Weights of a small GPT-style language model, trained from scratch on English Wikipedia: width 64, 4044 steps.
Each number is 200 + 20 x the weight over its row's rms, rounded and kept within 0 to 999. Layers, rows and columns count from 0. The size before them is the row's rms in percent of the matrix's.

# layer 4 attention output (transposed), 64x64, rms 0.139, rows 52-63, columns 0-63
096,183,218,192,214,210,195,171,176,217,222,175,196,190,219,200,178,217,197,234,205,199,194,219,210,187,218,215,212,263,222,187,166,220,211,213,193,240,220,200,209,183,176,223,173,193,185,224,174,207,171,197,180,212,192,190,244,193,206,185,196,175,225,174,209
090,199,219,143,232,194,237,184,205,205,196,196,219,192,214,219,241,216,194,199,216,192,192,205,182,194,167,210,192,238,169,187,208,184,178,203,181,199,168,237,179,190,197,203,239,221,178,197,188,214,217,190,184,194,208,169,180,187,207,203,213,208,205,246,211
070,221,228,187,168,227,193,195,227,193,206,202,163,194,180,227,215,171,197,210,161,226,171,189,210,168,159,197,195,208,178,216,217,207,230,171,191,173,225,200,183,209,197,207,206,195,207,179,196,213,176,206,187,192,143,185,209,211,191,198,235,209,205,223,192
084,192,204,227,204,209,217,219,179,201,176,232,217,200,209,204,162,158,198,195,206,202,197,187,197,217,197,218,199,210,221,205,202,219,205,195,204,193,197,206,209,207,205,200,212,155,199,212,199,263,207,222,177,192,197,218,173,216,213,198,174,234,261,159,187
100,200,181,215,198,194,218,218,227,198,198,216,177,229,191,194,198,238,210,219,187,178,213,202,199,174,162,211,183,167,172,199,216,187,151,204,201,197,187,185,234,181,195,189,209,182,167,196,225,202,212,221,190,219,161,189,214,200,152,190,186,169,220,218,221
099,233,193,217,201,185,159,193,198,212,201,212,186,170,188,208,163,162,231,224,198,218,195,203,195,177,194,207,220,192,193,220,172,201,199,199,174,215,185,207,178,204,252,207,207,194,192,223,193,215,234,221,196,204,233,163,190,215,177,233,170,179,186,219,217
095,159,223,197,191,200,185,190,202,204,205,182,216,211,214,192,182,195,174,196,206,222,216,171,201,199,202,195,201,220,193,207,196,205,207,254,226,215,209,245,225,209,197,201,228,181,198,226,192,214,216,183,196,166,210,198,164,205,203,218,171,223,256,155,209
108,206,215,197,215,145,184,187,145,184,212,200,190,204,193,177,165,208,227,217,192,178,215,203,212,204,213,226,222,214,194,159,199,212,195,175,212,218,194,189,210,182,209,166,186,181,170,187,206,196,234,192,221,212,188,255,208,187,200,223,198,186,209,190,216
103,183,223,190,195,191,215,212,184,226,175,184,211,225,168,206,180,209,206,213,171,176,172,197,164,176,221,162,196,175,191,209,222,211,188,207,214,193,187,219,201,184,209,198,191,191,174,162,186,217,208,230,199,219,180,232,224,198,195,187,207,251,179,206,160
117,195,175,188,209,205,170,218,163,212,203,182,166,201,173,163,221,196,174,208,197,212,179,200,188,185,198,213,207,196,209,193,163,203,190,165,232,179,219,183,156,188,211,233,170,189,212,235,190,204,197,200,186,154,201,193,178,205,220,187,229,186,221,206,179
130,205,226,200,217,229,200,225,218,210,197,227,230,179,220,173,229,176,194,212,211,217,184,185,206,192,213,178,209,248,218,184,229,211,212,204,201,184,189,186,217,175,202,188,227,221,195,198,178,207,214,163,217,214,176,218,188,201,198,178,215,229,208,142,171
102,238,187,212,192,220,203,173,197,216,185,240,221,178,231,220,220,209,153,192,220,176,170,170,185,223,191,229,189,190,179,201,178,222,218,180,216,168,210,207,186,213,192,193,180,202,216,165,188,214,199,192,216,222,186,243,207,227,197,192,197,176,192,206,213
# layer 4 attention value, 64x64, rms 0.144, rows 53-63, columns 0-63
096,201,199,189,230,213,209,216,167,202,184,182,185,194,213,187,217,206,182,164,186,187,193,206,199,184,201,181,198,214,225,207,199,180,204,230,202,213,172,191,200,190,206,262,186,228,214,191,233,180,212,216,192,218,232,215,179,192,140,222,204,188,189,157,188
090,210,164,195,172,219,191,184,186,185,208,192,211,189,191,189,168,227,236,207,178,206,195,202,216,193,214,170,250,192,225,237,184,181,231,228,206,192,180,195,169,200,192,219,187,194,194,166,233,202,185,182,191,206,201,208,180,213,157,222,223,206,169,198,192
092,225,221,195,228,204,210,211,221,210,214,204,208,176,233,206,181,203,193,219,213,202,202,203,231,162,173,226,156,173,176,203,233,198,212,212,194,196,232,193,182,191,202,174,197,192,196,186,208,199,213,225,154,200,215,171,206,213,193,233,189,238,223,219,166
112,208,220,194,169,218,215,219,203,209,197,228,209,235,213,226,197,169,216,219,241,189,208,193,220,190,194,162,209,226,220,181,208,191,210,200,201,166,235,204,191,189,218,193,204,176,243,179,178,173,184,212,199,179,140,198,212,222,193,201,187,222,195,201,189
091,215,194,206,178,144,182,215,197,208,197,209,243,210,199,219,204,165,235,231,216,207,185,177,222,191,222,200,217,212,226,198,238,219,201,168,217,195,208,235,184,209,192,233,222,197,239,197,218,181,189,220,192,197,196,204,174,194,214,186,173,171,209,203,198
095,214,211,204,237,181,162,180,181,223,190,208,146,149,221,197,202,199,178,218,204,202,180,210,201,192,178,202,191,183,193,198,212,203,180,198,188,202,232,225,200,208,240,197,196,208,210,212,220,198,225,217,175,206,212,190,194,207,186,228,193,203,263,206,172
105,212,225,213,207,188,207,211,207,182,190,214,212,200,217,207,192,159,186,168,193,185,198,202,174,222,193,233,195,230,216,159,221,262,183,156,190,197,225,187,199,191,216,165,211,185,200,212,167,176,214,181,198,190,176,193,216,188,201,189,178,228,190,215,211
102,170,217,215,218,238,231,192,226,215,192,193,197,202,192,209,185,199,196,169,225,200,184,196,160,205,175,202,195,174,172,188,206,198,220,188,180,193,162,175,179,174,206,145,239,182,198,197,187,184,216,194,189,200,206,188,200,195,185,219,183,213,187,244,171
111,168,189,189,183,199,158,197,186,183,225,171,222,217,199,166,186,213,232,218,224,206,205,169,217,195,233,230,200,189,204,225,219,218,187,192,238,210,179,214,194,198,164,227,198,199,191,222,198,191,182,170,225,205,215,217,233,234,217,188,196,181,221,210,213
114,231,207,203,222,214,224,199,200,202,195,230,183,182,226,189,211,229,165,173,195,186,218,219,213,209,184,234,191,165,183,227,209,191,178,220,208,212,178,184,242,176,207,180,197,221,200,188,217,235,205,173,205,233,230,212,215,184,207,173,204,189,191,243,197
097,201,189,180,214,226,235,240,208,188,172,156,217,190,202,189,183,199,181,199,178,226,173,200,205,175,188,196,188,180,182,196,182,202,224,202,213,232,191,214,222,197,160,178,181,217,181,164,197,198,225,185,164,189,234,203,176,190,199,189,218,233,178,183,209
# layer 4 MLP gate, 192x64, rms 0.226, rows 0-28, columns 0-63
092,212,203,194,216,213,198,182,199,225,174,222,206,211,191,186,193,234,219,210,184,200,168,219,184,223,193,203,196,178,196,188,195,187,209,281,168,175,205,174,196,168,208,188,202,196,200,227,215,219,192,194,189,216,217,204,169,185,236,216,214,180,213,161,206
093,234,206,197,196,219,180,182,202,208,208,188,215,172,199,209,183,201,194,203,234,209,177,200,188,172,190,222,192,204,224,191,214,185,171,211,216,206,247,176,189,191,191,219,200,217,212,173,171,170,170,222,162,207,193,175,256,195,173,197,223,224,212,228,188
114,230,197,225,223,214,180,190,227,168,183,214,166,190,197,170,192,226,196,205,183,200,221,188,182,208,190,260,191,179,182,220,174,189,208,198,193,219,182,194,218,190,209,189,217,174,201,197,211,162,202,183,183,198,220,176,194,180,177,226,226,183,199,250,207
096,226,213,247,200,214,207,155,199,184,223,191,209,160,198,192,211,178,169,177,235,231,213,228,198,194,204,225,207,192,157,181,185,224,209,212,216,219,195,212,216,165,200,190,192,175,199,201,200,215,224,184,198,186,190,177,193,195,181,183,187,154,215,213,213
087,206,247,235,188,211,209,195,196,195,209,217,187,206,196,189,209,199,183,238,178,241,196,202,200,202,216,226,189,155,198,237,234,198,182,194,217,204,187,199,173,180,219,186,205,196,206,205,185,165,185,208,159,207,176,180,189,211,233,231,198,202,225,224,230
102,151,227,191,200,191,205,211,205,197,182,203,195,186,180,204,217,205,190,159,218,183,219,245,182,171,198,188,163,214,182,181,207,239,234,201,201,193,187,215,185,171,165,189,168,233,228,180,222,196,179,218,208,201,202,206,219,191,202,186,216,204,181,205,232
087,182,196,232,200,210,216,195,187,168,202,227,217,205,224,191,198,189,212,151,166,194,197,194,224,221,180,209,220,156,191,192,192,204,208,178,205,230,218,188,164,208,179,209,187,192,193,192,218,161,219,217,192,203,217,224,210,193,182,190,160,166,181,230,175
094,203,202,213,196,205,191,203,181,228,194,227,180,173,169,206,211,185,233,199,208,203,195,219,244,238,163,193,235,198,183,205,223,207,209,232,174,224,216,179,210,209,214,180,219,210,186,204,222,207,225,178,173,235,222,206,199,167,185,199,171,192,199,207,240
097,161,193,236,208,172,244,198,167,216,177,205,206,199,185,189,208,201,250,175,215,207,196,171,227,230,227,192,200,225,171,198,200,220,190,178,192,213,180,223,197,233,236,173,230,191,187,212,189,217,214,221,196,200,202,169,208,219,196,189,203,188,205,204,186
108,163,174,199,193,177,206,180,220,196,222,207,249,227,182,201,215,223,252,173,209,186,216,223,214,198,202,199,227,223,196,222,225,216,213,196,227,194,168,239,197,185,221,184,209,210,184,191,204,194,198,165,207,215,209,216,204,220,195,221,207,186,222,205,240
088,199,181,237,199,208,197,244,224,205,197,174,193,225,251,170,204,190,212,234,157,209,230,202,226,195,190,218,193,200,207,187,189,199,194,247,199,196,190,208,217,200,195,169,221,204,220,191,225,188,210,199,175,170,224,218,207,227,179,202,175,227,200,210,208
106,225,209,206,192,194,221,194,189,192,202,167,181,194,190,184,228,178,183,196,196,200,174,195,207,204,174,188,187,201,165,191,210,171,219,249,204,202,223,197,198,196,203,231,224,211,217,222,199,204,195,248,149,230,185,191,206,155,198,189,203,160,192,180,221
097,216,207,225,194,201,184,236,173,206,203,167,176,208,211,189,203,229,219,222,198,200,183,193,186,185,200,248,191,220,194,213,240,197,183,187,210,174,189,212,194,199,223,192,220,157,177,178,187,227,238,200,199,209,245,186,212,191,181,194,174,195,230,193,228
106,189,178,233,208,227,227,179,202,167,217,211,189,232,191,217,200,188,194,213,220,198,232,190,179,234,200,213,189,224,190,197,189,195,191,188,211,178,177,239,212,152,200,222,167,219,182,222,185,218,192,173,197,201,179,220,190,203,160,204,169,170,215,182,206
100,218,214,178,188,168,200,150,212,230,193,200,235,226,208,196,233,235,219,191,204,195,203,186,232,237,202,180,205,184,174,208,181,221,219,235,204,195,226,205,226,187,181,174,213,207,187,220,180,184,164,201,172,207,205,200,217,220,216,208,200,178,184,193,172
095,194,186,207,212,201,188,243,189,194,253,211,193,205,223,231,194,176,214,215,202,207,201,194,190,191,232,214,159,212,225,208,204,166,162,220,160,159,177,204,231,184,183,221,222,199,206,207,193,201,174,204,184,206,181,221,181,217,179,226,191,220,204,190,204
111,165,205,193,216,180,215,184,182,188,192,202,208,222,166,216,205,178,218,223,199,152,189,162,227,195,201,200,173,203,196,199,193,201,200,204,202,155,247,184,182,185,208,171,184,195,207,175,226,208,209,218,206,215,240,188,189,212,182,193,164,202,170,173,181
094,239,215,199,216,186,189,183,186,247,180,224,191,176,183,193,209,172,186,204,188,197,180,208,197,179,181,207,205,175,219,194,197,180,203,205,185,199,244,203,147,213,195,228,221,201,178,231,185,198,222,235,178,197,205,234,189,188,216,169,170,212,200,172,204
099,222,196,207,201,167,189,180,232,230,183,216,232,213,224,198,222,199,220,207,213,167,185,152,191,200,226,196,187,201,214,196,187,186,231,182,213,184,203,228,230,226,173,199,202,189,161,186,182,200,158,217,206,208,185,234,207,210,194,197,223,213,180,220,230
096,223,179,172,215,214,190,188,194,196,191,167,154,219,195,174,175,181,206,241,189,193,203,199,208,209,207,202,202,149,197,226,220,183,174,232,201,221,196,217,215,222,169,194,201,204,191,196,227,205,204,207,150,198,189,201,223,181,234,203,204,191,168,225,182
096,187,208,177,210,193,197,179,183,183,189,219,189,181,191,193,221,190,206,197,222,211,199,194,228,244,180,178,209,182,218,192,168,159,210,197,170,224,225,196,201,185,243,206,194,208,200,193,182,225,195,215,169,180,211,187,171,140,189,204,189,210,246,198,190
104,176,209,181,232,190,198,208,178,229,192,219,172,225,222,207,208,172,194,220,197,191,229,221,199,191,202,199,213,241,201,188,193,182,185,154,226,223,228,218,177,204,193,191,201,200,190,175,198,237,225,236,187,223,203,186,219,217,182,188,169,210,188,161,221
106,180,170,236,206,191,181,184,183,205,203,197,200,234,228,228,193,179,211,172,225,203,185,173,235,205,207,214,184,179,207,191,246,192,235,186,198,223,216,196,178,201,225,236,198,226,184,194,209,200,204,201,201,208,185,210,195,222,199,197,207,163,248,166,201
113,209,177,239,223,195,223,226,209,250,191,225,150,181,177,195,210,221,197,198,221,179,237,218,211,192,222,217,206,205,191,244,204,177,199,235,195,202,188,189,205,178,201,205,203,185,186,183,188,196,196,214,190,240,185,178,180,205,188,205,230,194,193,232,207
097,216,184,177,186,176,165,196,225,186,199,205,210,181,208,185,235,253,197,207,203,206,216,205,186,199,195,176,189,198,194,162,220,178,197,183,206,212,183,178,199,180,182,193,163,225,179,177,197,201,186,167,228,172,151,190,178,201,201,216,215,222,224,184,178
099,212,192,205,163,213,204,172,186,216,197,214,161,187,192,200,167,223,168,202,190,211,208,188,197,187,169,236,201,170,210,187,189,196,195,240,213,223,183,130,191,178,195,235,188,197,182,184,204,184,201,189,198,189,204,191,232,182,195,212,183,212,187,224,178
094,214,215,244,186,208,205,188,207,185,235,221,171,180,231,197,178,186,153,177,199,203,199,200,199,180,194,220,190,174,186,232,185,202,199,197,178,198,207,208,219,204,157,217,167,164,226,207,220,184,208,189,190,223,210,189,189,232,149,213,196,186,186,200,206
103,213,212,169,175,190,202,218,203,199,213,215,213,169,209,182,216,219,196,189,227,193,219,203,204,172,161,180,201,218,210,193,177,195,225,231,217,202,243,198,177,196,189,214,203,206,190,184,160,163,219,188,178,206,217,202,185,218,221,193,164,235,164,223,231
095,223,204,209,194,196,223,187,199,202,176,199,209,221,158,205,239,157,195,230,180,202,241,208,206,228,204,173,195,186,177,193,191,184,199,176,194,225,187,244,199,192,199,213,196,175,183,213,214,215,177,230,211,191,225,245,193,198,175,241,209,197,205,191,187
# layer 4 MLP up, 192x64, rms 0.217, rows 0-28, columns 0-63
089,183,207,185,164,200,209,189,204,198,201,168,220,186,228,210,187,155,158,198,210,172,183,159,218,190,206,202,190,226,216,194,194,230,240,184,223,238,223,202,194,212,191,207,200,186,173,181,186,208,191,219,198,201,217,200,213,228,209,178,192,244,173,206,175
120,206,223,205,184,223,205,198,211,196,229,228,223,222,160,215,183,203,186,149,227,224,182,211,207,227,195,198,221,193,174,186,216,196,196,176,229,216,194,204,189,223,229,259,194,185,211,187,186,223,220,209,215,205,181,181,210,211,209,213,205,166,229,184,198
091,182,221,172,158,187,181,207,208,247,214,172,204,188,196,227,192,206,194,176,180,213,185,202,225,208,203,161,193,199,183,187,237,211,191,197,193,197,213,252,201,190,189,187,188,195,194,189,200,210,222,226,243,234,186,209,202,203,195,164,179,193,186,167,221
082,173,189,186,218,207,179,201,203,220,178,185,196,221,219,220,216,213,191,228,206,215,197,181,202,195,202,175,203,233,207,219,214,200,197,209,184,193,201,186,131,190,183,184,209,219,205,173,210,208,176,169,201,193,228,214,205,151,209,157,225,234,221,179,189
078,234,204,158,202,192,173,189,202,181,173,203,194,206,197,183,207,230,199,244,218,199,170,172,190,193,222,208,186,181,182,198,220,169,219,241,204,181,217,209,224,226,198,213,174,189,210,204,198,245,192,236,196,186,215,201,223,210,174,220,222,199,189,204,168
106,236,215,226,190,177,197,198,219,156,183,200,183,173,203,174,205,180,207,209,199,193,221,197,199,191,224,222,162,180,193,224,209,201,190,166,208,223,184,214,184,196,217,185,201,231,202,213,215,148,228,220,176,188,214,208,175,199,181,224,181,213,174,239,205
075,175,218,216,211,213,143,243,197,230,177,200,180,175,222,193,221,217,189,227,207,214,201,191,188,191,192,186,165,213,177,192,198,179,196,196,177,175,182,219,203,207,225,150,219,205,197,214,197,193,233,212,198,196,209,174,199,155,205,189,180,213,212,192,225
097,231,230,224,172,214,209,198,239,224,202,186,186,236,214,204,173,210,191,236,166,178,221,167,172,176,203,238,177,198,204,208,162,190,197,194,193,178,173,189,202,200,180,177,221,207,227,192,227,175,212,181,202,182,174,182,184,194,202,197,184,183,206,199,212
096,173,181,185,210,205,180,222,233,170,225,184,171,183,216,199,208,172,193,197,228,219,191,206,195,191,185,205,177,225,186,224,223,209,173,171,221,203,203,187,191,163,187,211,223,213,193,209,203,136,192,185,177,240,176,184,195,186,196,202,189,196,225,209,227
089,218,200,237,227,226,179,201,189,195,182,191,165,216,188,204,221,207,227,176,179,201,234,214,165,231,186,215,193,161,165,195,206,179,189,182,184,207,197,198,198,203,187,204,215,156,237,226,207,202,207,224,212,210,184,222,178,193,187,187,223,165,196,198,170
089,214,178,201,202,223,173,212,178,231,205,202,192,224,207,178,216,185,191,215,147,194,196,227,211,188,193,212,194,199,170,189,174,226,207,218,204,210,202,201,227,181,203,177,205,195,155,265,215,213,219,179,222,189,207,211,215,242,210,204,193,171,207,204,192
108,205,192,205,211,173,211,185,172,183,192,197,201,201,207,217,208,212,178,215,209,164,208,173,187,174,194,222,202,190,272,193,205,193,185,158,180,206,247,201,217,212,191,182,200,193,224,174,213,186,201,206,226,207,236,176,214,204,186,202,204,246,202,208,178
103,186,193,214,224,183,214,207,196,200,200,195,224,172,184,181,201,172,187,182,216,185,173,225,194,196,206,237,166,174,185,217,196,202,233,211,216,171,175,226,181,191,222,180,192,193,220,216,176,194,200,200,215,169,198,183,166,226,190,223,216,210,246,162,229
100,198,185,224,215,206,210,169,184,208,203,206,195,240,157,219,184,190,182,216,213,232,236,195,204,220,226,199,206,203,169,186,183,154,224,210,202,195,179,197,230,186,199,238,172,199,169,222,180,236,191,211,210,183,188,216,176,194,195,194,224,186,213,173,193
091,173,244,167,211,194,174,203,205,200,198,208,211,177,203,212,216,196,221,219,213,178,188,201,229,247,188,195,210,205,229,192,210,214,242,246,190,226,208,210,205,170,224,200,210,177,203,189,178,192,196,191,219,191,198,235,192,164,213,186,208,217,231,166,209
095,215,181,182,207,221,216,214,231,225,242,210,186,186,199,212,157,212,181,214,168,232,195,216,194,207,195,192,218,206,218,209,195,187,173,229,174,211,196,190,184,199,226,226,171,188,220,226,165,199,200,191,226,178,192,183,217,182,153,182,187,172,223,191,205
092,204,193,184,223,197,151,202,217,212,203,224,172,201,211,222,162,255,165,185,187,197,203,202,196,201,206,210,192,181,189,176,195,220,204,208,186,205,209,146,199,206,221,158,202,194,202,178,216,177,194,204,183,224,190,207,213,194,164,231,180,177,184,191,177
099,173,187,182,198,188,182,189,196,185,184,207,214,190,208,224,191,158,228,167,201,212,199,176,177,230,213,165,207,192,208,169,212,193,199,169,188,199,156,208,169,214,225,210,185,231,219,189,208,196,233,223,222,157,187,225,178,200,208,189,164,211,218,195,199
116,170,196,218,183,199,203,176,173,201,175,219,230,199,209,161,193,191,177,159,210,203,196,214,224,206,198,196,225,167,221,237,207,221,210,184,206,199,214,205,171,225,182,192,194,203,202,189,190,191,207,160,179,203,267,197,201,188,205,196,169,168,196,217,190
089,188,171,226,189,173,214,210,180,218,216,196,204,203,218,229,177,181,248,201,240,194,227,173,222,234,224,206,183,199,175,181,213,213,197,156,222,191,197,185,189,203,233,215,184,220,223,192,220,196,213,200,228,197,227,203,183,230,208,183,199,202,210,167,218
087,222,201,187,225,172,211,165,188,215,193,184,156,140,167,211,204,200,180,217,182,211,218,198,233,181,188,213,184,171,213,170,177,184,206,192,179,197,202,173,213,198,213,200,216,222,208,189,189,202,175,228,184,203,216,178,173,171,181,197,207,209,211,164,207
102,173,196,182,223,211,225,187,166,171,203,144,175,206,222,207,171,192,208,233,193,212,192,212,183,203,192,205,210,211,215,192,206,178,217,252,221,192,172,204,182,177,189,205,189,236,196,214,194,208,184,234,158,177,196,181,186,212,194,202,197,215,174,180,190
109,201,178,172,204,206,228,195,206,196,192,172,192,169,201,216,193,216,206,207,173,214,200,163,196,182,203,201,195,208,218,183,188,202,209,210,168,181,164,208,168,225,206,176,212,210,212,210,185,198,166,234,197,166,196,207,153,212,220,199,171,259,227,198,200
108,153,173,207,194,199,202,208,218,222,171,184,176,214,237,180,176,208,228,205,192,203,214,203,188,202,174,182,215,241,194,211,207,205,180,196,182,218,191,187,205,205,199,177,198,232,162,209,154,161,210,202,193,255,211,210,224,207,210,195,209,219,196,193,184
104,197,192,181,195,165,201,197,217,194,187,214,214,174,204,195,228,234,199,202,210,219,217,212,179,185,223,164,195,175,207,156,220,170,190,198,211,220,196,171,194,185,168,183,175,232,187,194,188,198,200,198,226,170,154,184,159,190,197,217,208,217,218,169,184
108,215,253,219,175,208,203,170,206,198,189,219,216,205,217,177,200,178,181,181,187,202,207,224,195,206,200,189,204,162,186,228,202,186,235,235,210,220,167,182,197,198,225,231,220,212,178,222,231,177,187,199,205,202,226,206,171,220,222,221,179,177,171,194,222
090,179,220,182,231,220,205,185,199,207,163,181,248,235,160,189,206,215,224,232,201,199,195,200,198,203,212,193,182,222,199,167,201,200,191,188,221,213,182,190,158,210,230,226,220,209,169,209,218,193,199,213,243,190,218,210,195,213,210,193,216,232,185,172,194
095,180,216,202,186,220,188,233,198,162,168,196,191,232,211,180,191,203,181,193,214,177,192,204,205,177,225,236,195,171,183,228,184,201,194,199,188,263,159,190,237,204,195,223,220,206,186,219,201,223,208,194,210,209,197,173,196,222,212,227,202,178,199,222,183
088,241,192,205,168,180,261,171,201,192,188,191,195,233,193,219,233,200,196,222,179,202,202,189,211,220,199,214,221,178,210,216,199,208,172,190,222,237,182,229,218,210,216,204,200,186,202,211,204,190,184,237,206,212,220,236,198,227,180,236,210,201,207,196,174
# layer 4 MLP down (transposed), 192x64, rms 0.179, rows 0-27, columns 0-63
096,185,199,217,208,192,220,156,193,229,190,170,228,213,194,162,231,214,196,188,188,192,220,167,193,201,175,213,155,177,225,191,194,168,204,225,212,191,202,218,190,175,211,212,205,188,162,172,174,242,195,185,181,212,168,202,207,192,210,203,192,191,225,189,207
115,188,179,187,213,209,185,193,200,205,240,241,200,237,205,181,198,176,222,176,157,209,180,215,199,212,207,171,205,191,156,203,196,213,237,206,204,192,179,176,180,206,208,223,195,170,191,201,192,218,206,196,242,196,191,176,148,212,223,203,190,180,214,201,221
092,219,175,198,202,220,212,200,244,215,178,193,213,200,189,220,187,222,180,213,216,197,199,195,148,219,184,192,194,149,181,202,223,166,199,203,173,212,183,215,191,197,208,167,221,168,178,161,214,197,217,181,192,195,178,198,207,208,180,210,216,209,196,168,163
090,191,189,204,212,188,218,226,240,223,202,214,204,204,176,192,204,209,193,202,164,154,205,220,184,211,193,198,151,179,197,214,199,186,219,191,170,211,182,212,197,189,223,249,199,174,224,214,209,195,187,165,161,207,201,200,197,252,203,196,188,182,184,183,207
090,239,215,231,213,170,173,199,190,209,196,241,192,182,190,206,228,201,180,220,186,159,160,199,211,198,215,212,195,193,162,205,258,185,195,214,183,205,201,205,187,206,214,197,187,182,190,200,194,173,200,201,180,217,186,184,201,240,220,229,189,227,171,204,201
095,170,193,202,190,180,185,231,175,155,180,202,206,195,204,189,196,181,170,211,203,173,207,232,165,183,205,217,143,198,215,197,193,208,201,200,176,216,180,211,185,196,190,183,215,215,252,188,227,186,195,217,215,214,206,221,215,220,179,234,192,174,196,176,202
085,162,193,182,178,211,183,215,218,244,167,182,217,202,174,190,188,202,205,212,209,156,204,218,164,207,177,203,171,183,189,209,175,198,168,185,164,216,212,217,194,185,231,190,213,212,214,186,219,187,222,193,187,159,237,166,210,200,212,202,179,205,199,206,199
095,238,175,221,167,192,205,207,213,192,195,163,201,199,181,189,195,226,175,227,210,199,206,222,160,198,158,207,224,215,236,194,195,226,169,222,190,227,202,190,194,173,195,178,191,235,202,221,209,199,228,189,176,183,169,224,196,176,186,193,180,184,178,202,204
086,247,190,197,175,232,194,189,231,210,160,241,204,206,181,227,222,180,199,201,207,175,205,193,189,159,173,183,215,195,226,173,187,202,194,211,197,248,181,203,211,199,214,179,214,193,201,162,210,175,189,176,183,189,207,207,206,189,197,215,204,163,200,218,219
098,159,162,207,180,199,238,213,206,222,200,237,221,223,191,213,215,224,249,193,192,197,228,227,214,214,176,219,219,216,181,201,220,199,173,207,228,195,189,221,200,200,182,207,168,205,179,245,188,190,180,216,177,174,219,208,181,195,179,193,203,185,199,200,204
102,196,207,183,188,182,190,176,176,190,242,212,178,187,218,219,197,185,162,199,191,231,202,228,208,204,178,206,211,206,161,207,195,220,182,202,213,188,245,148,178,217,227,171,217,207,192,229,204,242,193,182,213,208,189,209,193,204,212,216,222,173,181,197,217
111,193,192,182,218,179,208,195,177,203,176,171,232,186,197,206,213,196,204,215,239,178,212,160,233,183,210,220,194,224,169,220,177,177,203,183,205,179,244,212,218,204,147,213,214,200,199,205,212,201,202,179,209,222,206,205,179,173,183,171,166,212,223,193,188
101,198,251,226,234,180,217,202,180,163,219,240,182,187,191,212,225,218,182,208,193,203,194,193,218,197,198,224,211,214,212,204,242,186,188,201,170,192,211,207,193,218,173,161,229,175,221,194,182,225,202,186,223,200,217,210,216,221,224,204,209,174,224,210,223
101,233,209,155,213,188,202,183,196,224,172,208,178,207,181,159,192,187,181,226,170,220,199,197,200,204,204,170,229,168,183,191,161,223,195,199,242,181,199,185,207,190,198,179,173,207,210,222,199,236,186,197,206,192,172,205,195,192,238,193,211,171,201,184,177
104,211,176,161,155,209,191,183,179,227,178,198,206,195,200,191,226,226,235,165,210,192,201,191,214,229,203,184,202,180,183,197,189,204,197,235,216,247,206,209,227,194,214,191,202,175,173,217,219,178,172,186,184,190,205,198,183,200,218,240,214,173,193,190,230
098,219,184,199,209,202,192,176,215,191,195,174,190,170,211,230,203,210,195,188,225,194,193,204,221,205,207,196,206,207,132,188,217,216,236,192,228,227,206,180,210,185,201,159,204,198,199,143,232,242,185,191,219,198,171,192,181,212,215,197,201,190,179,207,193
091,168,236,217,198,207,172,203,194,200,217,190,164,175,184,192,156,229,206,167,169,169,234,215,191,198,198,215,214,196,225,209,206,236,178,201,207,203,222,197,179,181,211,203,212,208,188,193,209,209,220,192,207,225,174,197,195,201,209,229,178,155,236,221,188
097,196,200,142,178,203,188,205,211,171,191,204,236,224,232,227,190,187,203,173,197,224,211,200,184,204,198,176,246,235,174,182,163,231,199,161,212,216,182,195,202,198,195,205,207,199,194,178,215,214,180,203,220,165,188,185,174,181,198,194,208,188,213,220,191
105,201,201,193,211,201,182,201,162,169,207,217,208,197,227,176,213,195,171,191,212,233,198,174,212,184,209,185,223,185,151,218,205,207,215,182,196,185,185,203,192,210,168,238,237,207,217,164,209,212,229,184,206,155,223,175,212,156,188,200,207,208,204,196,191
094,192,201,204,214,209,189,163,215,179,192,189,158,175,204,213,186,178,185,197,242,210,184,221,201,174,180,198,166,210,187,187,178,176,157,226,206,196,193,211,180,206,192,184,216,163,184,181,206,204,213,215,196,195,153,199,189,173,198,228,202,228,185,239,178
088,218,209,166,214,174,216,193,229,197,212,196,212,202,220,193,151,170,187,206,178,180,209,193,221,147,216,244,184,173,183,215,182,197,200,167,202,170,213,155,197,207,208,211,211,194,211,224,188,183,197,179,207,224,231,174,194,193,191,192,205,185,190,182,212
107,221,213,165,239,221,218,183,214,182,198,172,242,224,176,206,180,220,219,144,214,202,230,191,218,210,213,210,214,170,186,202,193,165,209,194,208,186,175,195,171,193,195,200,206,201,180,191,155,198,192,180,203,207,200,201,188,231,182,186,228,208,191,192,176
117,177,224,179,183,205,209,194,189,182,194,182,203,171,206,230,172,193,204,201,233,205,179,184,166,188,205,194,218,193,229,175,198,218,149,199,204,164,191,219,209,202,203,164,208,228,253,184,191,187,200,225,231,226,216,195,218,187,196,219,202,217,200,183,231
099,174,220,178,198,205,222,179,162,180,195,173,177,204,203,181,185,210,225,181,184,218,221,210,209,219,189,172,174,252,194,188,207,205,163,212,236,191,197,218,202,171,200,188,174,184,170,222,187,174,204,203,249,219,184,195,196,200,213,191,218,191,222,220,211
096,192,199,201,214,193,181,214,177,204,185,173,176,184,184,144,158,180,205,187,195,205,187,228,225,181,215,195,215,213,202,204,212,231,195,192,231,174,210,198,210,200,217,207,200,195,218,247,196,194,266,190,206,227,204,217,187,181,217,185,184,198,219,214,176
100,194,218,214,152,212,214,201,201,181,173,192,211,212,159,238,227,190,221,191,224,217,159,203,185,221,203,203,204,191,220,199,208,201,231,212,214,200,196,240,217,205,192,201,224,208,196,226,236,167,211,185,220,203,208,198,176,219,204,232,206,219,173,188,241
091,187,185,219,211,198,229,205,204,221,204,203,231,184,172,172,222,201,203,205,173,157,213,227,201,194,198,218,188,207,193,203,203,201,198,176,183,214,183,214,194,223,218,225,210,186,212,170,197,212,196,179,135,188,230,198,231,223,180,192,153,216,195,236,197
098,203,182,188,204,205,202,202,188,203,218,218,171,201,197,192,228,231,204,190,217,184,217,232,195,193,149,213,201,213,200,223,186,227,228,220,240,207,212,221,179,165,217,220,219,173,193,180,189,175,218,171,174,204,179,241,208,209,183,212,190,232,174,212,223